Weights of a small GPT-style language model, trained from scratch on English Wikipedia.
Size: 11 layers, width 768, 12 heads of 64 (3 for keys and values), MLP 1536 SwiGLU, vocabulary 8192, 71M parameters.
Training: a variant of Adam for these matrices, 561M tokens.
Each number is 200 + 40 x the weight over the matrix's rms, rounded and kept within 0 to 999. Layers, rows and columns count from 0.

# down: layer 8 MLP down (transposed), 1536x768, rms 0.0179, rows 377-411, columns 256-319
# gate: layer 8 MLP gate, 1536x768, rms 0.0227, rows 378-412, columns 256-319
# up: layer 8 MLP up, 1536x768, rms 0.0219, rows 378-412, columns 256-319
down377,196,233,197,154,236,165,180,186,172,257,231,138,218,217,239,141,252,224,222,213,171,189,290,198,160,211,216,238,107,295,142,187,143,171,197,223,151,200,235,222,193,207,196,291,174,210,193,162,233,190,251,240,178,225,226,194,220,218,242,252,253,149,203,180
gate378,187,183,205,197,186,185,277,204,148,120,161,168,148,226,286,209,147,199,225,191,176,210,165,266,239,198,199,164,208,209,211,259,167,274,187,183,174,153,191,247,183,131,225,177,159,140,171,202,241,192,197,202,263,223,245,255,258,235,142,261,233,186,157,137
up378,245,107,166,196,261,220,212,151,224,199,215,169,222,184,174,240,188,155,185,238,219,136,147,158,159,208,178,204,212,167,197,203,183,206,144,245,228,214,257,184,181,230,255,173,206,230,195,196,200,219,237,227,205,188,216,216,178,206,214,181,151,133,239,163
down378,235,135,206,206,212,174,227,117,173,139,232,222,178,194,190,207,188,128,255,221,221,178,157,203,190,139,206,229,228,184,238,186,217,183,222,162,133,221,237,162,171,174,227,260,187,204,171,173,126,262,171,225,186,234,168,251,241,122,234,248,200,166,154,191
gate379,247,178,258,272,133,176,172,234,179,226,171,201,272,233,259,189,248,163,161,214,180,152,105,167,214,151,183,231,234,197,220,190,189,229,216,168,197,180,199,258,162,195,252,132,270,212,207,216,235,205,149,264,219,177,174,219,218,213,222,205,255,199,247,174
up379,230,201,143,208,182,249,219,229,248,232,217,174,222,197,234,157,175,255,184,140,234,210,172,153,207,161,283,238,203,135,194,174,214,208,238,244,169,202,186,171,172,186,228,223,169,186,199,181,221,231,251,155,228,284,275,184,124,224,177,238,143,173,143,151
down379,142,236,170,167,226,203,179,161,223,181,178,159,154,211,230,222,199,198,238,215,211,229,228,129,221,224,171,186,169,274,195,258,249,183,183,196,205,200,210,175,259,273,194,206,178,140,242,245,210,128,237,169,195,230,224,246,227,254,178,233,204,211,179,247
gate380,135,148,249,240,135,188,150,191,151,201,237,263,226,214,225,205,184,180,195,191,232,276,196,241,209,231,125,166,158,228,207,192,182,205,213,208,165,180,161,110,173,177,196,250,247,224,225,197,183,186,223,163,181,122,195,219,187,157,208,160,227,233,195,207
up380,166,229,209,168,166,243,164,177,198,261,179,157,131,291,220,153,256,236,148,185,242,208,266,213,139,176,185,234,201,174,218,188,166,234,125,205,110,196,221,186,203,167,216,208,129,170,190,221,233,135,213,128,160,221,173,216,182,183,275,213,207,184,295,185
down380,202,200,212,228,244,212,191,190,156,221,267,125,179,134,175,228,203,165,105,245,190,160,211,128,222,195,241,221,198,227,220,221,210,144,172,190,157,156,240,262,162,172,250,274,168,217,143,214,214,201,161,213,165,165,221,249,229,183,162,181,229,210,175,176
gate381,195,189,227,246,159,206,178,171,270,154,215,215,224,240,177,255,210,237,227,259,198,164,171,242,115,229,188,234,162,198,180,133,161,201,246,187,200,144,192,206,197,204,201,187,239,245,252,233,133,196,216,182,245,292,269,179,209,160,157,125,217,207,216,189
up381,206,263,219,208,159,175,196,271,186,196,162,280,201,252,212,198,142,138,226,257,244,231,281,201,186,207,212,244,187,261,186,131,247,147,254,250,250,162,206,238,161,158,178,307,249,232,275,168,159,186,257,250,175,256,181,190,194,183,188,167,152,137,166,169
down381,226,165,274,194,220,217,131,156,234,144,166,164,199,271,197,172,197,188,198,185,162,269,159,199,199,114,200,150,196,144,263,253,188,160,219,255,211,177,257,186,185,252,177,121,133,209,226,154,175,327,207,177,277,205,120,179,190,190,204,176,252,194,268,287
gate382,174,220,224,218,175,203,189,199,196,234,147,187,213,178,166,177,215,189,222,241,288,186,166,240,184,118,200,164,204,230,174,263,225,155,217,152,217,141,149,198,199,227,196,244,211,144,238,170,203,144,138,189,198,153,162,196,218,226,148,155,216,181,129,177
up382,229,191,172,220,220,218,118,167,288,197,206,172,169,165,222,189,174,113,174,137,170,174,261,142,147,227,248,195,171,155,174,192,182,254,254,232,205,163,201,154,209,203,144,183,195,178,179,188,247,184,206,170,249,256,240,265,215,180,162,232,244,230,256,175
down382,216,181,209,200,209,218,254,202,202,173,234,187,192,217,165,287,219,186,221,192,188,249,194,107,241,186,258,251,221,174,256,225,181,172,213,138,203,189,212,239,247,177,252,219,219,203,172,207,219,222,169,161,154,157,208,218,223,161,302,223,171,201,196,242
gate383,225,211,107,170,207,165,257,209,222,222,189,185,185,235,179,186,243,163,204,139,224,188,183,248,214,218,233,209,127,142,107,217,188,218,251,191,242,187,233,162,231,224,219,195,163,231,176,165,176,190,164,181,179,231,150,207,157,132,186,205,170,176,177,128
up383,196,217,160,173,212,165,249,258,212,114,248,153,129,209,166,204,263,208,206,232,175,214,203,199,194,241,178,277,167,192,187,109,180,158,182,243,119,198,207,195,249,190,158,168,253,180,202,189,255,244,136,183,212,211,204,163,236,145,174,186,157,123,202,229
down383,168,168,182,281,158,159,187,233,245,159,155,241,193,206,263,180,150,176,175,137,275,197,259,226,170,130,177,167,159,233,139,185,244,216,249,229,269,222,201,214,215,224,225,154,191,264,194,179,155,189,198,136,151,173,131,185,202,169,205,165,181,238,168,233
gate384,243,180,209,226,202,140,191,230,196,280,196,201,209,156,238,154,213,197,180,243,205,204,240,222,190,177,236,137,216,197,170,173,167,186,263,189,237,252,250,246,160,144,179,223,244,203,193,215,226,250,206,190,221,132,199,216,212,257,301,136,273,167,203,187
up384,221,99,190,194,100,162,262,200,238,199,157,241,198,197,211,159,133,161,174,222,221,183,181,242,178,157,200,199,189,205,190,275,217,198,233,189,237,236,215,236,242,187,263,133,239,219,189,188,249,177,203,241,297,203,217,160,266,256,230,152,178,234,260,152
down384,163,237,200,192,137,205,138,162,226,211,178,131,241,201,101,280,214,147,164,206,235,225,203,158,246,153,190,278,182,183,176,218,203,295,242,213,131,233,230,165,201,206,190,238,221,151,241,197,193,264,271,195,207,180,151,182,188,200,217,242,209,141,257,226
gate385,226,207,196,235,193,203,162,235,199,258,164,244,213,210,238,200,218,174,184,252,286,123,191,235,206,230,251,192,148,201,138,167,225,271,250,231,179,162,225,183,95,269,197,237,225,180,216,210,227,203,293,183,192,177,213,191,149,196,196,172,259,175,184,199
up385,154,182,200,264,142,192,182,176,171,272,161,178,269,262,167,168,260,211,222,203,239,266,176,223,181,226,173,106,294,197,226,246,202,162,207,214,206,171,234,218,225,155,190,163,185,164,188,215,243,123,215,223,211,196,192,248,207,156,205,207,190,154,169,238
down385,237,244,139,155,262,190,209,195,204,204,208,194,160,162,186,233,171,191,252,184,183,180,165,190,221,123,225,232,134,216,153,253,215,231,251,220,174,225,220,203,168,286,255,195,277,207,241,232,267,211,168,174,239,191,197,277,199,142,186,151,213,285,260,227
gate386,173,224,246,207,172,232,227,219,149,186,231,175,152,152,277,167,229,257,188,228,206,109,177,289,204,142,230,252,185,255,208,278,224,181,166,168,149,182,204,162,257,151,164,228,263,250,236,266,151,197,180,128,266,207,270,112,184,152,231,190,165,240,267,234
up386,253,209,335,96,254,187,208,202,172,152,202,212,152,174,189,147,264,252,181,189,88,208,177,231,200,159,206,163,252,185,309,131,192,192,146,117,241,207,177,288,162,172,185,250,208,203,309,212,235,230,156,196,188,189,189,113,175,166,156,196,185,233,208,142
down386,207,250,168,129,189,263,166,235,243,239,200,135,160,188,177,199,271,218,193,164,123,186,230,259,330,157,202,206,227,242,196,239,269,145,192,239,156,203,181,292,182,255,179,336,185,169,227,165,214,228,67,286,225,214,317,218,166,190,246,189,172,185,305,219
gate387,127,263,147,211,230,213,139,227,230,167,193,233,200,219,209,290,161,197,251,228,188,204,192,166,194,235,206,130,219,256,216,189,226,176,245,237,235,189,224,230,159,246,186,154,136,194,210,199,196,217,167,235,199,150,211,191,215,155,155,144,122,225,283,241
up387,182,183,214,204,211,202,192,191,203,196,166,219,134,266,132,276,213,168,118,190,250,168,186,215,210,137,243,147,176,219,156,154,259,277,125,196,224,252,175,189,238,216,230,159,175,240,270,173,300,203,232,153,165,192,229,238,213,255,222,180,133,161,306,237
down387,187,244,220,212,242,172,225,177,200,243,239,203,217,136,233,188,230,209,181,172,254,192,146,210,174,129,251,201,283,173,231,228,223,166,191,134,196,294,240,223,302,140,277,205,224,154,209,197,245,178,189,211,199,256,225,127,173,133,191,233,202,179,257,189
gate388,173,173,196,221,246,180,210,230,252,144,218,147,204,193,154,209,165,173,166,155,214,172,190,216,226,158,215,180,148,278,204,235,173,228,184,196,208,204,239,160,232,138,182,223,210,240,185,251,298,148,210,199,215,176,216,254,206,245,178,175,214,151,198,170
up388,181,144,182,166,194,171,237,269,164,183,163,218,120,228,214,312,148,236,212,157,138,175,136,246,226,174,223,212,231,222,219,211,164,207,208,217,237,145,255,111,230,162,203,200,156,212,162,212,240,184,138,252,168,170,224,225,164,152,158,187,199,244,168,193
down388,209,186,216,221,205,133,165,175,213,169,217,218,213,245,219,249,173,131,158,239,191,217,177,184,207,238,226,188,252,204,168,185,221,222,223,269,123,220,212,162,153,193,169,239,246,203,150,139,220,198,188,192,228,170,202,166,250,193,218,132,194,238,271,176
gate389,221,115,206,170,203,223,271,274,179,278,137,210,195,240,144,123,219,177,276,133,148,200,187,169,279,215,181,167,235,251,201,209,212,163,197,182,188,178,185,179,229,242,185,200,163,214,211,170,193,269,182,116,246,237,183,211,129,164,144,181,222,194,223,214
up389,170,176,168,226,228,192,205,161,107,176,228,134,156,183,225,163,219,112,239,167,169,206,217,204,195,82,153,237,223,219,206,176,251,229,236,229,154,153,256,181,139,228,152,229,171,165,124,254,185,234,151,167,201,136,214,237,179,150,305,175,220,201,215,197
down389,243,239,261,209,205,131,159,165,182,235,197,196,203,217,223,196,198,187,191,169,136,160,202,166,269,175,248,184,233,227,194,244,182,219,208,220,201,163,235,180,294,198,181,177,251,156,168,248,123,259,172,161,219,160,159,170,221,175,191,207,175,223,157,188
gate390,211,198,235,270,225,268,207,167,221,108,192,238,241,247,186,163,226,188,244,163,150,226,224,136,203,234,206,212,216,172,207,298,252,225,199,227,262,184,234,214,212,198,163,188,95,279,208,137,235,228,156,173,286,132,151,198,203,229,197,130,139,180,249,248
up390,266,159,234,179,211,208,196,181,203,138,190,173,191,201,144,227,255,246,245,245,200,233,196,164,236,193,231,200,205,199,213,219,214,213,208,223,213,227,190,224,174,225,239,197,185,177,258,169,230,111,238,186,245,165,190,213,241,209,198,169,168,188,233,242
down390,152,181,131,170,159,206,260,177,196,242,228,152,196,212,216,218,166,166,197,119,223,213,238,256,216,212,143,237,211,274,150,155,235,262,222,181,186,184,201,234,191,196,206,197,292,135,194,231,254,196,170,187,213,207,253,202,157,224,199,211,238,230,166,146
gate391,204,128,168,233,238,211,258,188,165,200,223,191,187,112,263,204,254,226,150,173,199,159,221,232,172,205,201,209,177,204,194,217,229,254,288,195,251,246,149,221,234,175,297,134,241,214,190,195,137,152,197,201,199,159,176,189,277,189,197,253,241,202,224,231
up391,222,237,162,243,154,281,161,169,227,258,212,234,216,168,206,190,209,178,272,149,178,181,291,217,195,204,140,170,203,169,204,167,240,154,147,167,220,232,274,192,209,208,212,253,201,194,160,176,215,252,199,232,211,198,214,227,183,203,188,179,159,179,144,196
down391,264,279,216,172,196,180,244,217,159,180,232,239,171,232,203,207,233,198,174,203,143,195,233,175,194,199,190,197,167,212,204,212,132,212,137,173,156,236,71,214,190,272,222,136,176,217,168,198,219,151,154,205,232,259,239,228,180,244,128,201,195,255,227,304
gate392,143,178,168,142,290,273,225,174,174,202,213,203,196,245,264,236,181,197,130,136,206,154,208,246,261,209,224,212,230,268,209,235,258,232,193,208,263,252,173,216,146,203,146,212,163,160,244,193,170,178,242,222,190,188,174,219,204,204,184,167,206,185,287,176
up392,154,167,268,179,232,152,215,192,248,171,223,281,230,226,291,205,118,247,174,228,207,193,206,219,194,190,157,196,228,195,174,269,227,180,284,220,195,187,171,225,188,197,223,192,205,251,217,198,260,157,236,128,206,217,213,160,205,207,287,155,198,221,239,179
down392,173,187,190,256,196,162,148,180,212,237,198,232,212,201,194,180,104,166,277,238,238,298,158,205,187,153,195,175,177,206,245,214,147,179,126,195,175,186,227,218,277,205,257,255,160,253,231,142,221,160,99,177,214,214,212,237,203,149,191,183,135,243,188,128
gate393,130,203,247,174,277,204,135,249,194,220,199,145,169,182,214,205,278,186,293,209,192,263,218,173,184,186,191,234,171,268,168,157,144,150,245,177,189,177,173,207,254,243,229,262,242,215,233,199,166,199,178,289,155,197,177,116,130,280,184,162,185,227,239,123
up393,186,143,263,254,137,212,208,189,178,190,229,167,233,190,207,245,195,211,243,209,176,190,171,146,225,123,265,231,220,125,157,218,202,155,191,200,186,222,249,174,244,262,194,160,229,148,203,279,245,152,182,204,244,103,237,129,175,252,168,297,232,262,181,60
down393,173,166,157,121,151,234,62,202,212,189,215,183,169,206,239,313,248,160,135,149,238,263,185,264,176,117,159,197,202,149,183,211,222,173,206,164,241,238,207,216,165,153,178,156,127,208,231,143,122,246,200,180,158,200,203,188,261,244,163,242,223,177,264,175
gate394,146,152,227,141,200,188,167,209,180,220,196,215,230,191,216,234,141,158,147,173,252,225,220,222,157,201,152,231,218,173,255,155,267,228,115,236,208,219,180,213,237,176,263,179,226,171,183,172,239,249,171,237,185,176,160,197,212,163,147,180,206,187,195,176
up394,274,155,200,185,191,169,187,273,171,192,163,245,201,194,179,192,188,136,207,222,214,208,188,173,142,187,180,214,183,191,254,136,206,193,193,217,123,119,249,177,227,205,184,275,197,179,140,252,151,179,287,145,151,215,244,225,120,173,203,192,254,235,197,186
down394,231,178,231,171,199,208,194,161,195,198,182,217,194,228,152,233,203,211,268,162,179,165,184,174,197,283,162,202,217,212,174,113,201,243,206,210,226,256,220,210,199,127,236,219,202,210,129,212,193,175,240,222,196,175,222,186,184,243,182,242,185,152,237,187
gate395,182,193,156,291,166,268,132,299,207,223,218,131,180,207,244,126,214,217,160,233,178,198,170,222,208,215,221,171,183,254,162,216,219,215,195,206,253,270,187,149,174,228,213,209,144,239,181,175,228,207,207,229,147,142,228,163,152,215,150,198,206,254,163,215
up395,225,133,237,250,229,256,165,209,218,172,188,218,206,153,164,263,185,134,219,221,202,187,227,203,208,157,217,225,165,185,227,214,191,186,214,221,215,177,171,165,163,230,181,205,170,238,185,141,171,229,250,172,165,199,201,198,283,177,209,199,272,207,211,247
down395,191,195,218,192,188,201,151,282,156,187,166,160,222,177,211,140,175,235,222,198,205,210,236,219,189,150,225,256,250,167,109,225,206,193,194,243,145,248,184,203,172,152,253,224,152,164,180,263,181,77,220,208,208,156,212,162,141,168,228,220,186,220,211,177
gate396,232,175,224,278,172,248,261,203,217,196,228,201,162,193,199,184,228,200,217,177,230,217,202,159,226,208,235,171,262,270,182,187,240,167,179,124,137,206,223,177,180,118,190,206,133,228,199,188,180,184,231,174,229,189,187,185,172,180,156,261,227,209,244,234
up396,246,213,176,195,185,246,269,188,199,228,158,252,110,201,196,148,188,199,207,220,243,247,219,183,172,270,139,157,233,244,183,197,121,176,139,251,222,143,219,222,196,246,193,224,182,188,226,162,260,168,167,221,244,152,213,230,272,188,134,182,135,225,252,130
down396,226,125,200,201,217,197,192,204,153,179,141,217,161,243,198,194,178,136,210,196,170,200,222,156,232,215,211,156,248,126,193,192,204,199,157,260,230,184,221,264,191,133,227,195,208,130,173,207,196,201,153,192,221,86,239,173,246,289,206,143,196,180,272,261
gate397,146,206,165,221,169,146,203,258,176,204,201,245,187,269,276,154,211,84,241,214,242,253,209,229,216,137,142,99,157,249,264,201,219,229,195,269,186,176,171,187,130,216,158,145,124,228,212,196,161,224,128,160,133,198,294,247,243,185,189,113,121,158,212,242
up397,177,199,217,223,191,208,275,254,195,170,180,240,199,201,191,194,242,164,175,174,201,219,213,232,191,215,188,285,195,265,191,226,274,164,172,202,273,225,157,177,237,215,177,127,170,185,177,202,266,199,163,187,184,225,165,134,254,242,202,174,232,195,203,194
down397,201,286,192,209,177,208,230,211,155,245,217,174,228,155,240,220,205,235,163,242,193,173,244,196,244,171,188,229,255,233,187,149,239,221,131,72,241,214,276,130,191,220,198,162,191,176,180,191,171,199,209,201,239,207,216,172,243,174,106,172,234,171,250,258
gate398,230,256,149,198,194,196,243,221,233,129,79,114,192,117,221,163,177,160,294,229,155,245,179,193,192,205,201,259,251,299,226,158,256,207,244,170,211,152,265,255,204,168,193,193,227,259,222,245,131,175,202,182,259,222,194,114,167,213,141,179,287,175,234,228
up398,180,157,131,272,232,164,177,220,168,228,249,222,163,171,155,142,304,155,200,184,180,212,148,251,145,123,198,253,185,192,200,207,185,201,163,240,235,227,147,193,173,230,191,184,202,160,233,113,133,104,200,177,170,256,219,228,229,213,213,123,262,226,191,171
down398,175,133,109,239,242,173,203,242,221,208,160,179,245,83,162,211,232,209,219,179,266,166,168,185,233,192,204,199,237,156,257,261,188,166,170,223,195,243,138,176,225,182,248,189,155,250,182,244,245,231,188,175,164,241,223,274,219,188,140,191,197,236,162,216
gate399,142,214,196,180,177,276,173,177,253,218,112,148,252,254,209,203,231,169,340,236,155,186,176,177,180,151,247,183,190,187,174,232,233,225,245,90,238,218,198,167,198,180,91,194,201,132,188,228,234,139,186,175,226,218,190,147,214,277,216,199,143,204,255,141
up399,226,212,229,207,257,242,256,239,138,250,256,270,186,228,265,142,190,223,200,214,211,251,244,242,181,243,158,181,183,150,237,194,142,186,144,118,198,205,193,200,177,176,254,195,229,183,241,293,198,217,255,208,153,201,155,219,181,174,210,223,208,150,213,188
down399,223,268,261,149,231,258,166,246,222,215,197,162,254,228,260,217,188,183,182,207,193,214,180,120,203,205,179,167,72,241,280,125,162,161,133,218,212,187,165,200,159,277,189,197,204,256,166,191,183,229,208,180,179,150,167,259,203,202,220,219,261,242,198,224
gate400,208,166,208,189,213,225,219,281,193,105,284,204,157,207,216,155,214,245,165,182,248,137,139,214,184,234,170,275,155,287,256,202,173,207,227,188,190,244,234,176,203,171,188,159,198,273,171,229,158,209,223,235,219,158,150,238,252,140,208,227,197,206,177,205
up400,152,181,229,154,125,185,177,226,199,137,208,197,287,202,143,318,192,201,236,244,184,102,165,239,125,172,224,180,212,231,183,284,170,291,258,237,200,215,208,271,211,290,298,238,245,192,169,232,267,249,200,209,217,175,96,270,213,192,147,194,188,237,266,185
down400,273,155,233,188,235,212,258,214,218,187,176,193,195,214,145,198,164,265,243,201,200,240,170,190,146,193,145,197,227,254,157,165,165,223,243,244,216,254,258,211,118,218,181,190,171,140,177,194,225,194,133,126,108,209,186,125,184,241,194,136,155,207,279,262
gate401,170,192,221,214,139,252,191,175,273,223,168,247,172,220,190,216,229,224,203,177,143,184,216,165,179,229,138,183,229,264,194,212,192,137,177,241,212,227,203,130,158,248,206,221,199,221,204,256,257,256,181,148,229,155,214,179,215,267,274,197,124,139,183,209
up401,212,185,238,179,159,197,96,222,262,201,191,277,202,232,115,315,271,159,241,204,265,266,219,182,229,160,168,210,252,201,200,144,230,194,194,136,203,214,221,168,115,184,211,220,193,194,147,186,223,172,222,154,218,164,130,233,188,250,207,196,192,185,244,289
down401,201,198,214,245,237,162,258,243,157,186,186,153,184,200,203,210,261,162,232,222,168,172,220,166,179,210,274,222,184,194,157,121,253,157,213,167,110,192,151,256,235,228,300,169,213,184,149,157,198,211,194,135,156,198,233,271,258,138,186,221,182,188,233,235
gate402,168,249,203,222,266,219,220,211,163,215,223,225,124,219,221,192,264,287,269,184,213,167,121,184,149,247,178,192,257,224,156,148,122,216,258,220,205,125,166,135,236,247,200,193,212,226,124,209,213,127,260,160,171,201,206,207,174,190,227,208,209,214,273,164
up402,202,230,167,161,151,175,245,166,173,234,129,67,238,152,185,269,188,230,192,263,189,162,246,149,256,167,193,207,192,237,120,258,255,264,206,163,164,148,145,276,205,194,266,234,210,166,220,217,238,135,196,216,289,204,232,222,224,142,216,195,206,164,175,168
down402,109,293,235,191,211,162,129,203,252,212,249,195,218,128,234,179,211,176,138,123,170,277,206,224,254,182,163,188,286,175,234,168,188,209,232,209,197,159,197,250,151,148,182,202,192,145,145,191,210,165,137,230,205,214,232,264,208,249,151,282,197,181,160,214
gate403,140,219,130,188,252,279,205,188,252,271,175,181,217,200,239,275,232,201,173,176,272,228,276,136,167,263,219,147,171,222,182,204,215,167,204,177,228,274,218,187,274,183,243,180,136,204,231,168,115,159,174,120,193,209,154,154,154,176,219,182,200,181,212,184
up403,314,156,300,213,140,208,172,196,191,187,166,199,264,190,198,236,279,129,219,209,150,269,207,181,231,221,221,302,235,146,162,214,200,208,197,189,108,133,213,194,202,216,154,218,181,244,180,222,231,114,209,182,250,197,201,212,215,173,234,164,198,151,242,227
down403,216,213,176,230,235,260,195,197,161,164,200,192,246,228,129,210,174,247,265,214,231,154,195,176,242,165,296,221,196,135,197,201,224,205,131,194,174,183,224,116,272,225,251,229,208,269,126,193,163,188,196,166,199,218,225,176,160,264,207,175,205,149,190,169
gate404,150,227,248,170,237,219,217,160,199,268,250,195,119,216,217,171,171,228,183,238,214,208,220,190,222,178,204,185,181,149,240,198,227,121,234,266,237,222,108,230,228,247,223,216,234,243,182,196,223,192,195,228,187,142,204,85,233,182,169,193,199,187,196,177
up404,207,165,147,225,108,208,214,213,247,145,174,180,226,212,276,181,198,194,164,218,169,233,175,143,229,259,265,199,182,220,111,133,185,142,110,211,184,216,222,184,182,194,237,144,213,216,295,185,203,266,275,183,109,176,200,234,216,247,216,227,185,138,137,205
down404,239,159,149,204,229,226,167,167,281,208,119,208,115,217,147,248,219,146,249,170,113,259,123,201,228,146,177,158,155,180,173,233,150,138,253,205,202,183,204,159,185,197,126,269,208,173,191,211,158,194,206,148,201,254,155,178,196,221,257,242,158,221,198,192
gate405,157,201,178,154,222,166,156,238,185,228,229,248,175,231,129,204,180,129,185,242,249,143,189,298,272,163,201,148,170,233,215,122,185,228,212,207,145,161,201,194,238,197,192,138,191,182,285,271,189,234,279,187,173,222,194,145,170,193,168,202,231,301,193,282
up405,147,199,168,266,226,154,254,238,211,189,266,162,145,134,219,230,160,242,159,179,280,199,191,103,189,215,264,194,266,204,212,189,165,128,200,233,252,164,177,164,169,234,152,176,216,282,210,196,169,203,113,192,232,216,214,194,189,192,122,215,233,181,209,228
down405,252,244,192,225,214,216,188,217,222,246,186,206,205,188,257,258,153,133,155,181,160,180,172,190,215,234,255,216,241,142,190,177,234,207,226,238,143,182,184,191,235,240,219,188,156,183,186,257,204,280,207,174,225,187,200,207,222,257,257,215,239,192,194,209
gate406,203,214,238,262,234,149,123,214,224,106,275,168,221,231,134,289,200,221,171,223,214,241,181,212,181,181,174,176,129,268,255,211,280,149,193,198,198,152,181,168,175,255,173,188,174,264,105,189,211,167,221,235,164,309,234,201,281,257,201,116,240,188,208,218
up406,182,188,226,205,242,206,214,207,250,158,196,207,266,150,251,236,203,175,203,181,182,268,214,184,235,217,277,208,241,155,257,151,173,197,227,140,187,164,180,191,195,220,210,176,189,232,201,217,139,215,231,217,204,142,186,221,164,220,205,183,185,205,193,306
down406,201,183,160,201,239,230,229,194,220,216,154,208,228,190,126,198,142,326,238,188,248,250,330,178,157,186,226,216,129,135,157,224,243,128,242,165,157,200,176,131,224,209,224,165,213,183,171,148,140,104,159,203,202,243,237,177,206,201,130,237,175,196,265,254
gate407,223,183,203,148,214,264,216,143,180,102,167,183,235,210,169,160,133,223,227,187,147,211,182,176,169,180,176,256,220,171,189,167,168,183,232,222,174,77,228,117,239,235,213,139,145,177,163,156,207,215,224,189,182,187,168,184,176,151,188,190,267,287,202,169
up407,236,214,189,229,209,209,156,263,151,206,236,171,221,169,157,265,262,215,213,261,238,162,182,233,228,242,252,258,254,155,224,179,160,166,167,206,204,283,250,232,184,224,149,244,231,193,209,205,205,148,182,132,122,193,211,233,127,198,125,214,209,120,229,258
down407,194,174,259,188,221,204,223,183,214,192,244,231,207,244,233,204,235,265,169,177,200,216,206,225,263,208,237,170,253,207,178,201,228,247,229,192,151,169,168,228,227,153,255,199,209,206,154,198,176,221,132,278,256,238,250,228,216,146,209,198,255,284,188,157
gate408,172,119,209,199,218,221,246,189,171,215,180,196,179,271,222,182,145,241,237,235,210,177,124,269,208,263,177,260,177,237,217,240,248,205,177,111,230,207,185,230,276,220,228,187,173,181,151,220,190,179,193,203,183,180,121,187,161,151,244,184,237,316,175,165
up408,215,209,170,203,212,197,172,238,167,241,207,166,213,156,179,288,161,228,116,173,186,267,279,179,227,186,213,199,265,234,194,213,173,226,186,249,175,160,203,188,170,192,198,202,220,204,210,185,240,200,208,135,162,200,195,193,147,237,195,263,212,166,222,217
down408,189,220,194,224,158,223,207,217,203,178,215,187,216,230,189,165,119,170,151,230,241,197,233,207,200,185,223,204,235,221,227,248,199,209,167,250,187,198,200,222,170,124,195,177,158,202,151,219,215,158,209,157,190,201,269,155,200,141,99,163,110,197,235,174
gate409,160,179,240,253,205,294,160,176,178,243,167,169,138,150,198,162,225,225,211,180,167,180,160,294,235,213,148,108,260,125,152,221,248,214,274,223,270,228,209,161,232,273,165,167,145,180,207,171,233,166,129,225,219,194,229,237,150,172,129,330,127,207,165,170
up409,195,220,198,217,205,206,205,227,258,239,103,192,162,283,131,172,297,168,201,194,249,219,224,133,131,202,155,209,199,270,194,218,221,199,193,257,197,164,123,200,189,169,219,241,223,265,228,243,201,290,184,287,254,159,169,117,222,184,208,198,190,154,136,177
down409,211,235,164,233,186,86,152,232,221,208,179,223,102,221,241,164,156,242,250,221,179,125,216,206,228,139,274,204,254,203,199,205,151,237,203,179,232,176,148,217,132,283,206,175,259,214,140,174,163,136,193,199,195,218,223,168,200,186,212,269,240,139,226,222
gate410,234,146,174,152,170,190,174,148,201,180,231,211,109,191,238,196,238,208,278,58,267,277,182,211,181,200,192,219,235,230,212,189,138,199,260,245,230,242,244,305,174,75,83,241,206,194,197,171,89,195,185,224,230,190,147,238,170,174,169,152,148,163,242,289
up410,225,191,140,151,203,255,145,146,220,194,222,228,209,181,194,173,215,308,170,190,167,256,299,212,134,148,176,175,128,217,224,182,139,204,254,204,214,106,108,230,244,223,280,296,225,197,230,231,229,209,205,110,140,160,177,278,246,221,192,234,167,182,175,255
down410,279,228,151,139,169,200,203,171,184,214,236,289,161,214,237,230,149,221,187,189,165,256,209,233,216,107,218,197,214,212,100,148,249,212,204,123,169,168,243,174,203,255,207,237,184,167,195,269,210,224,204,249,81,291,218,272,276,174,220,157,79,253,243,193
gate411,216,218,210,172,172,255,254,184,196,184,188,128,197,205,187,185,220,234,197,217,191,123,165,178,213,192,208,232,199,235,183,114,193,198,244,166,260,181,268,190,203,161,146,193,193,180,198,227,177,120,274,184,201,142,262,232,225,178,201,215,192,228,217,161
up411,191,208,172,213,188,236,162,272,255,257,234,234,175,197,206,194,172,174,204,212,214,151,208,241,217,251,225,164,197,236,237,200,253,200,238,189,210,207,125,243,241,233,245,235,185,226,176,252,185,254,209,158,194,219,118,150,172,171,209,257,229,203,176,216
down411,187,226,174,221,163,181,172,257,215,151,170,181,223,196,189,228,263,176,210,214,204,225,214,162,221,216,218,199,201,214,211,182,211,225,211,198,226,178,161,98,234,180,235,153,183,233,206,196,165,189,175,86,217,227,187,150,213,152,143,189,223,180,198,186
gate412,135,187,224,238,111,144,159,232,244,161,173,210,276,206,213,268,224,144,173,268,152,185,152,248,163,171,153,230,265,220,226,230,277,224,171,170,195,175,298,219,146,220,205,261,217,164,136,229,226,218,240,169,246,194,277,199,212,178,225,211,133,155,163,189
up412,178,173,192,195,194,215,188,203,134,121,256,192,173,149,159,208,246,282,192,155,143,253,181,163,195,204,172,199,209,163,252,246,186,183,137,212,165,96,295,182,179,231,197,179,170,254,193,248,135,249,263,207,273,202,179,186,256,189,193,221,304,250,214,224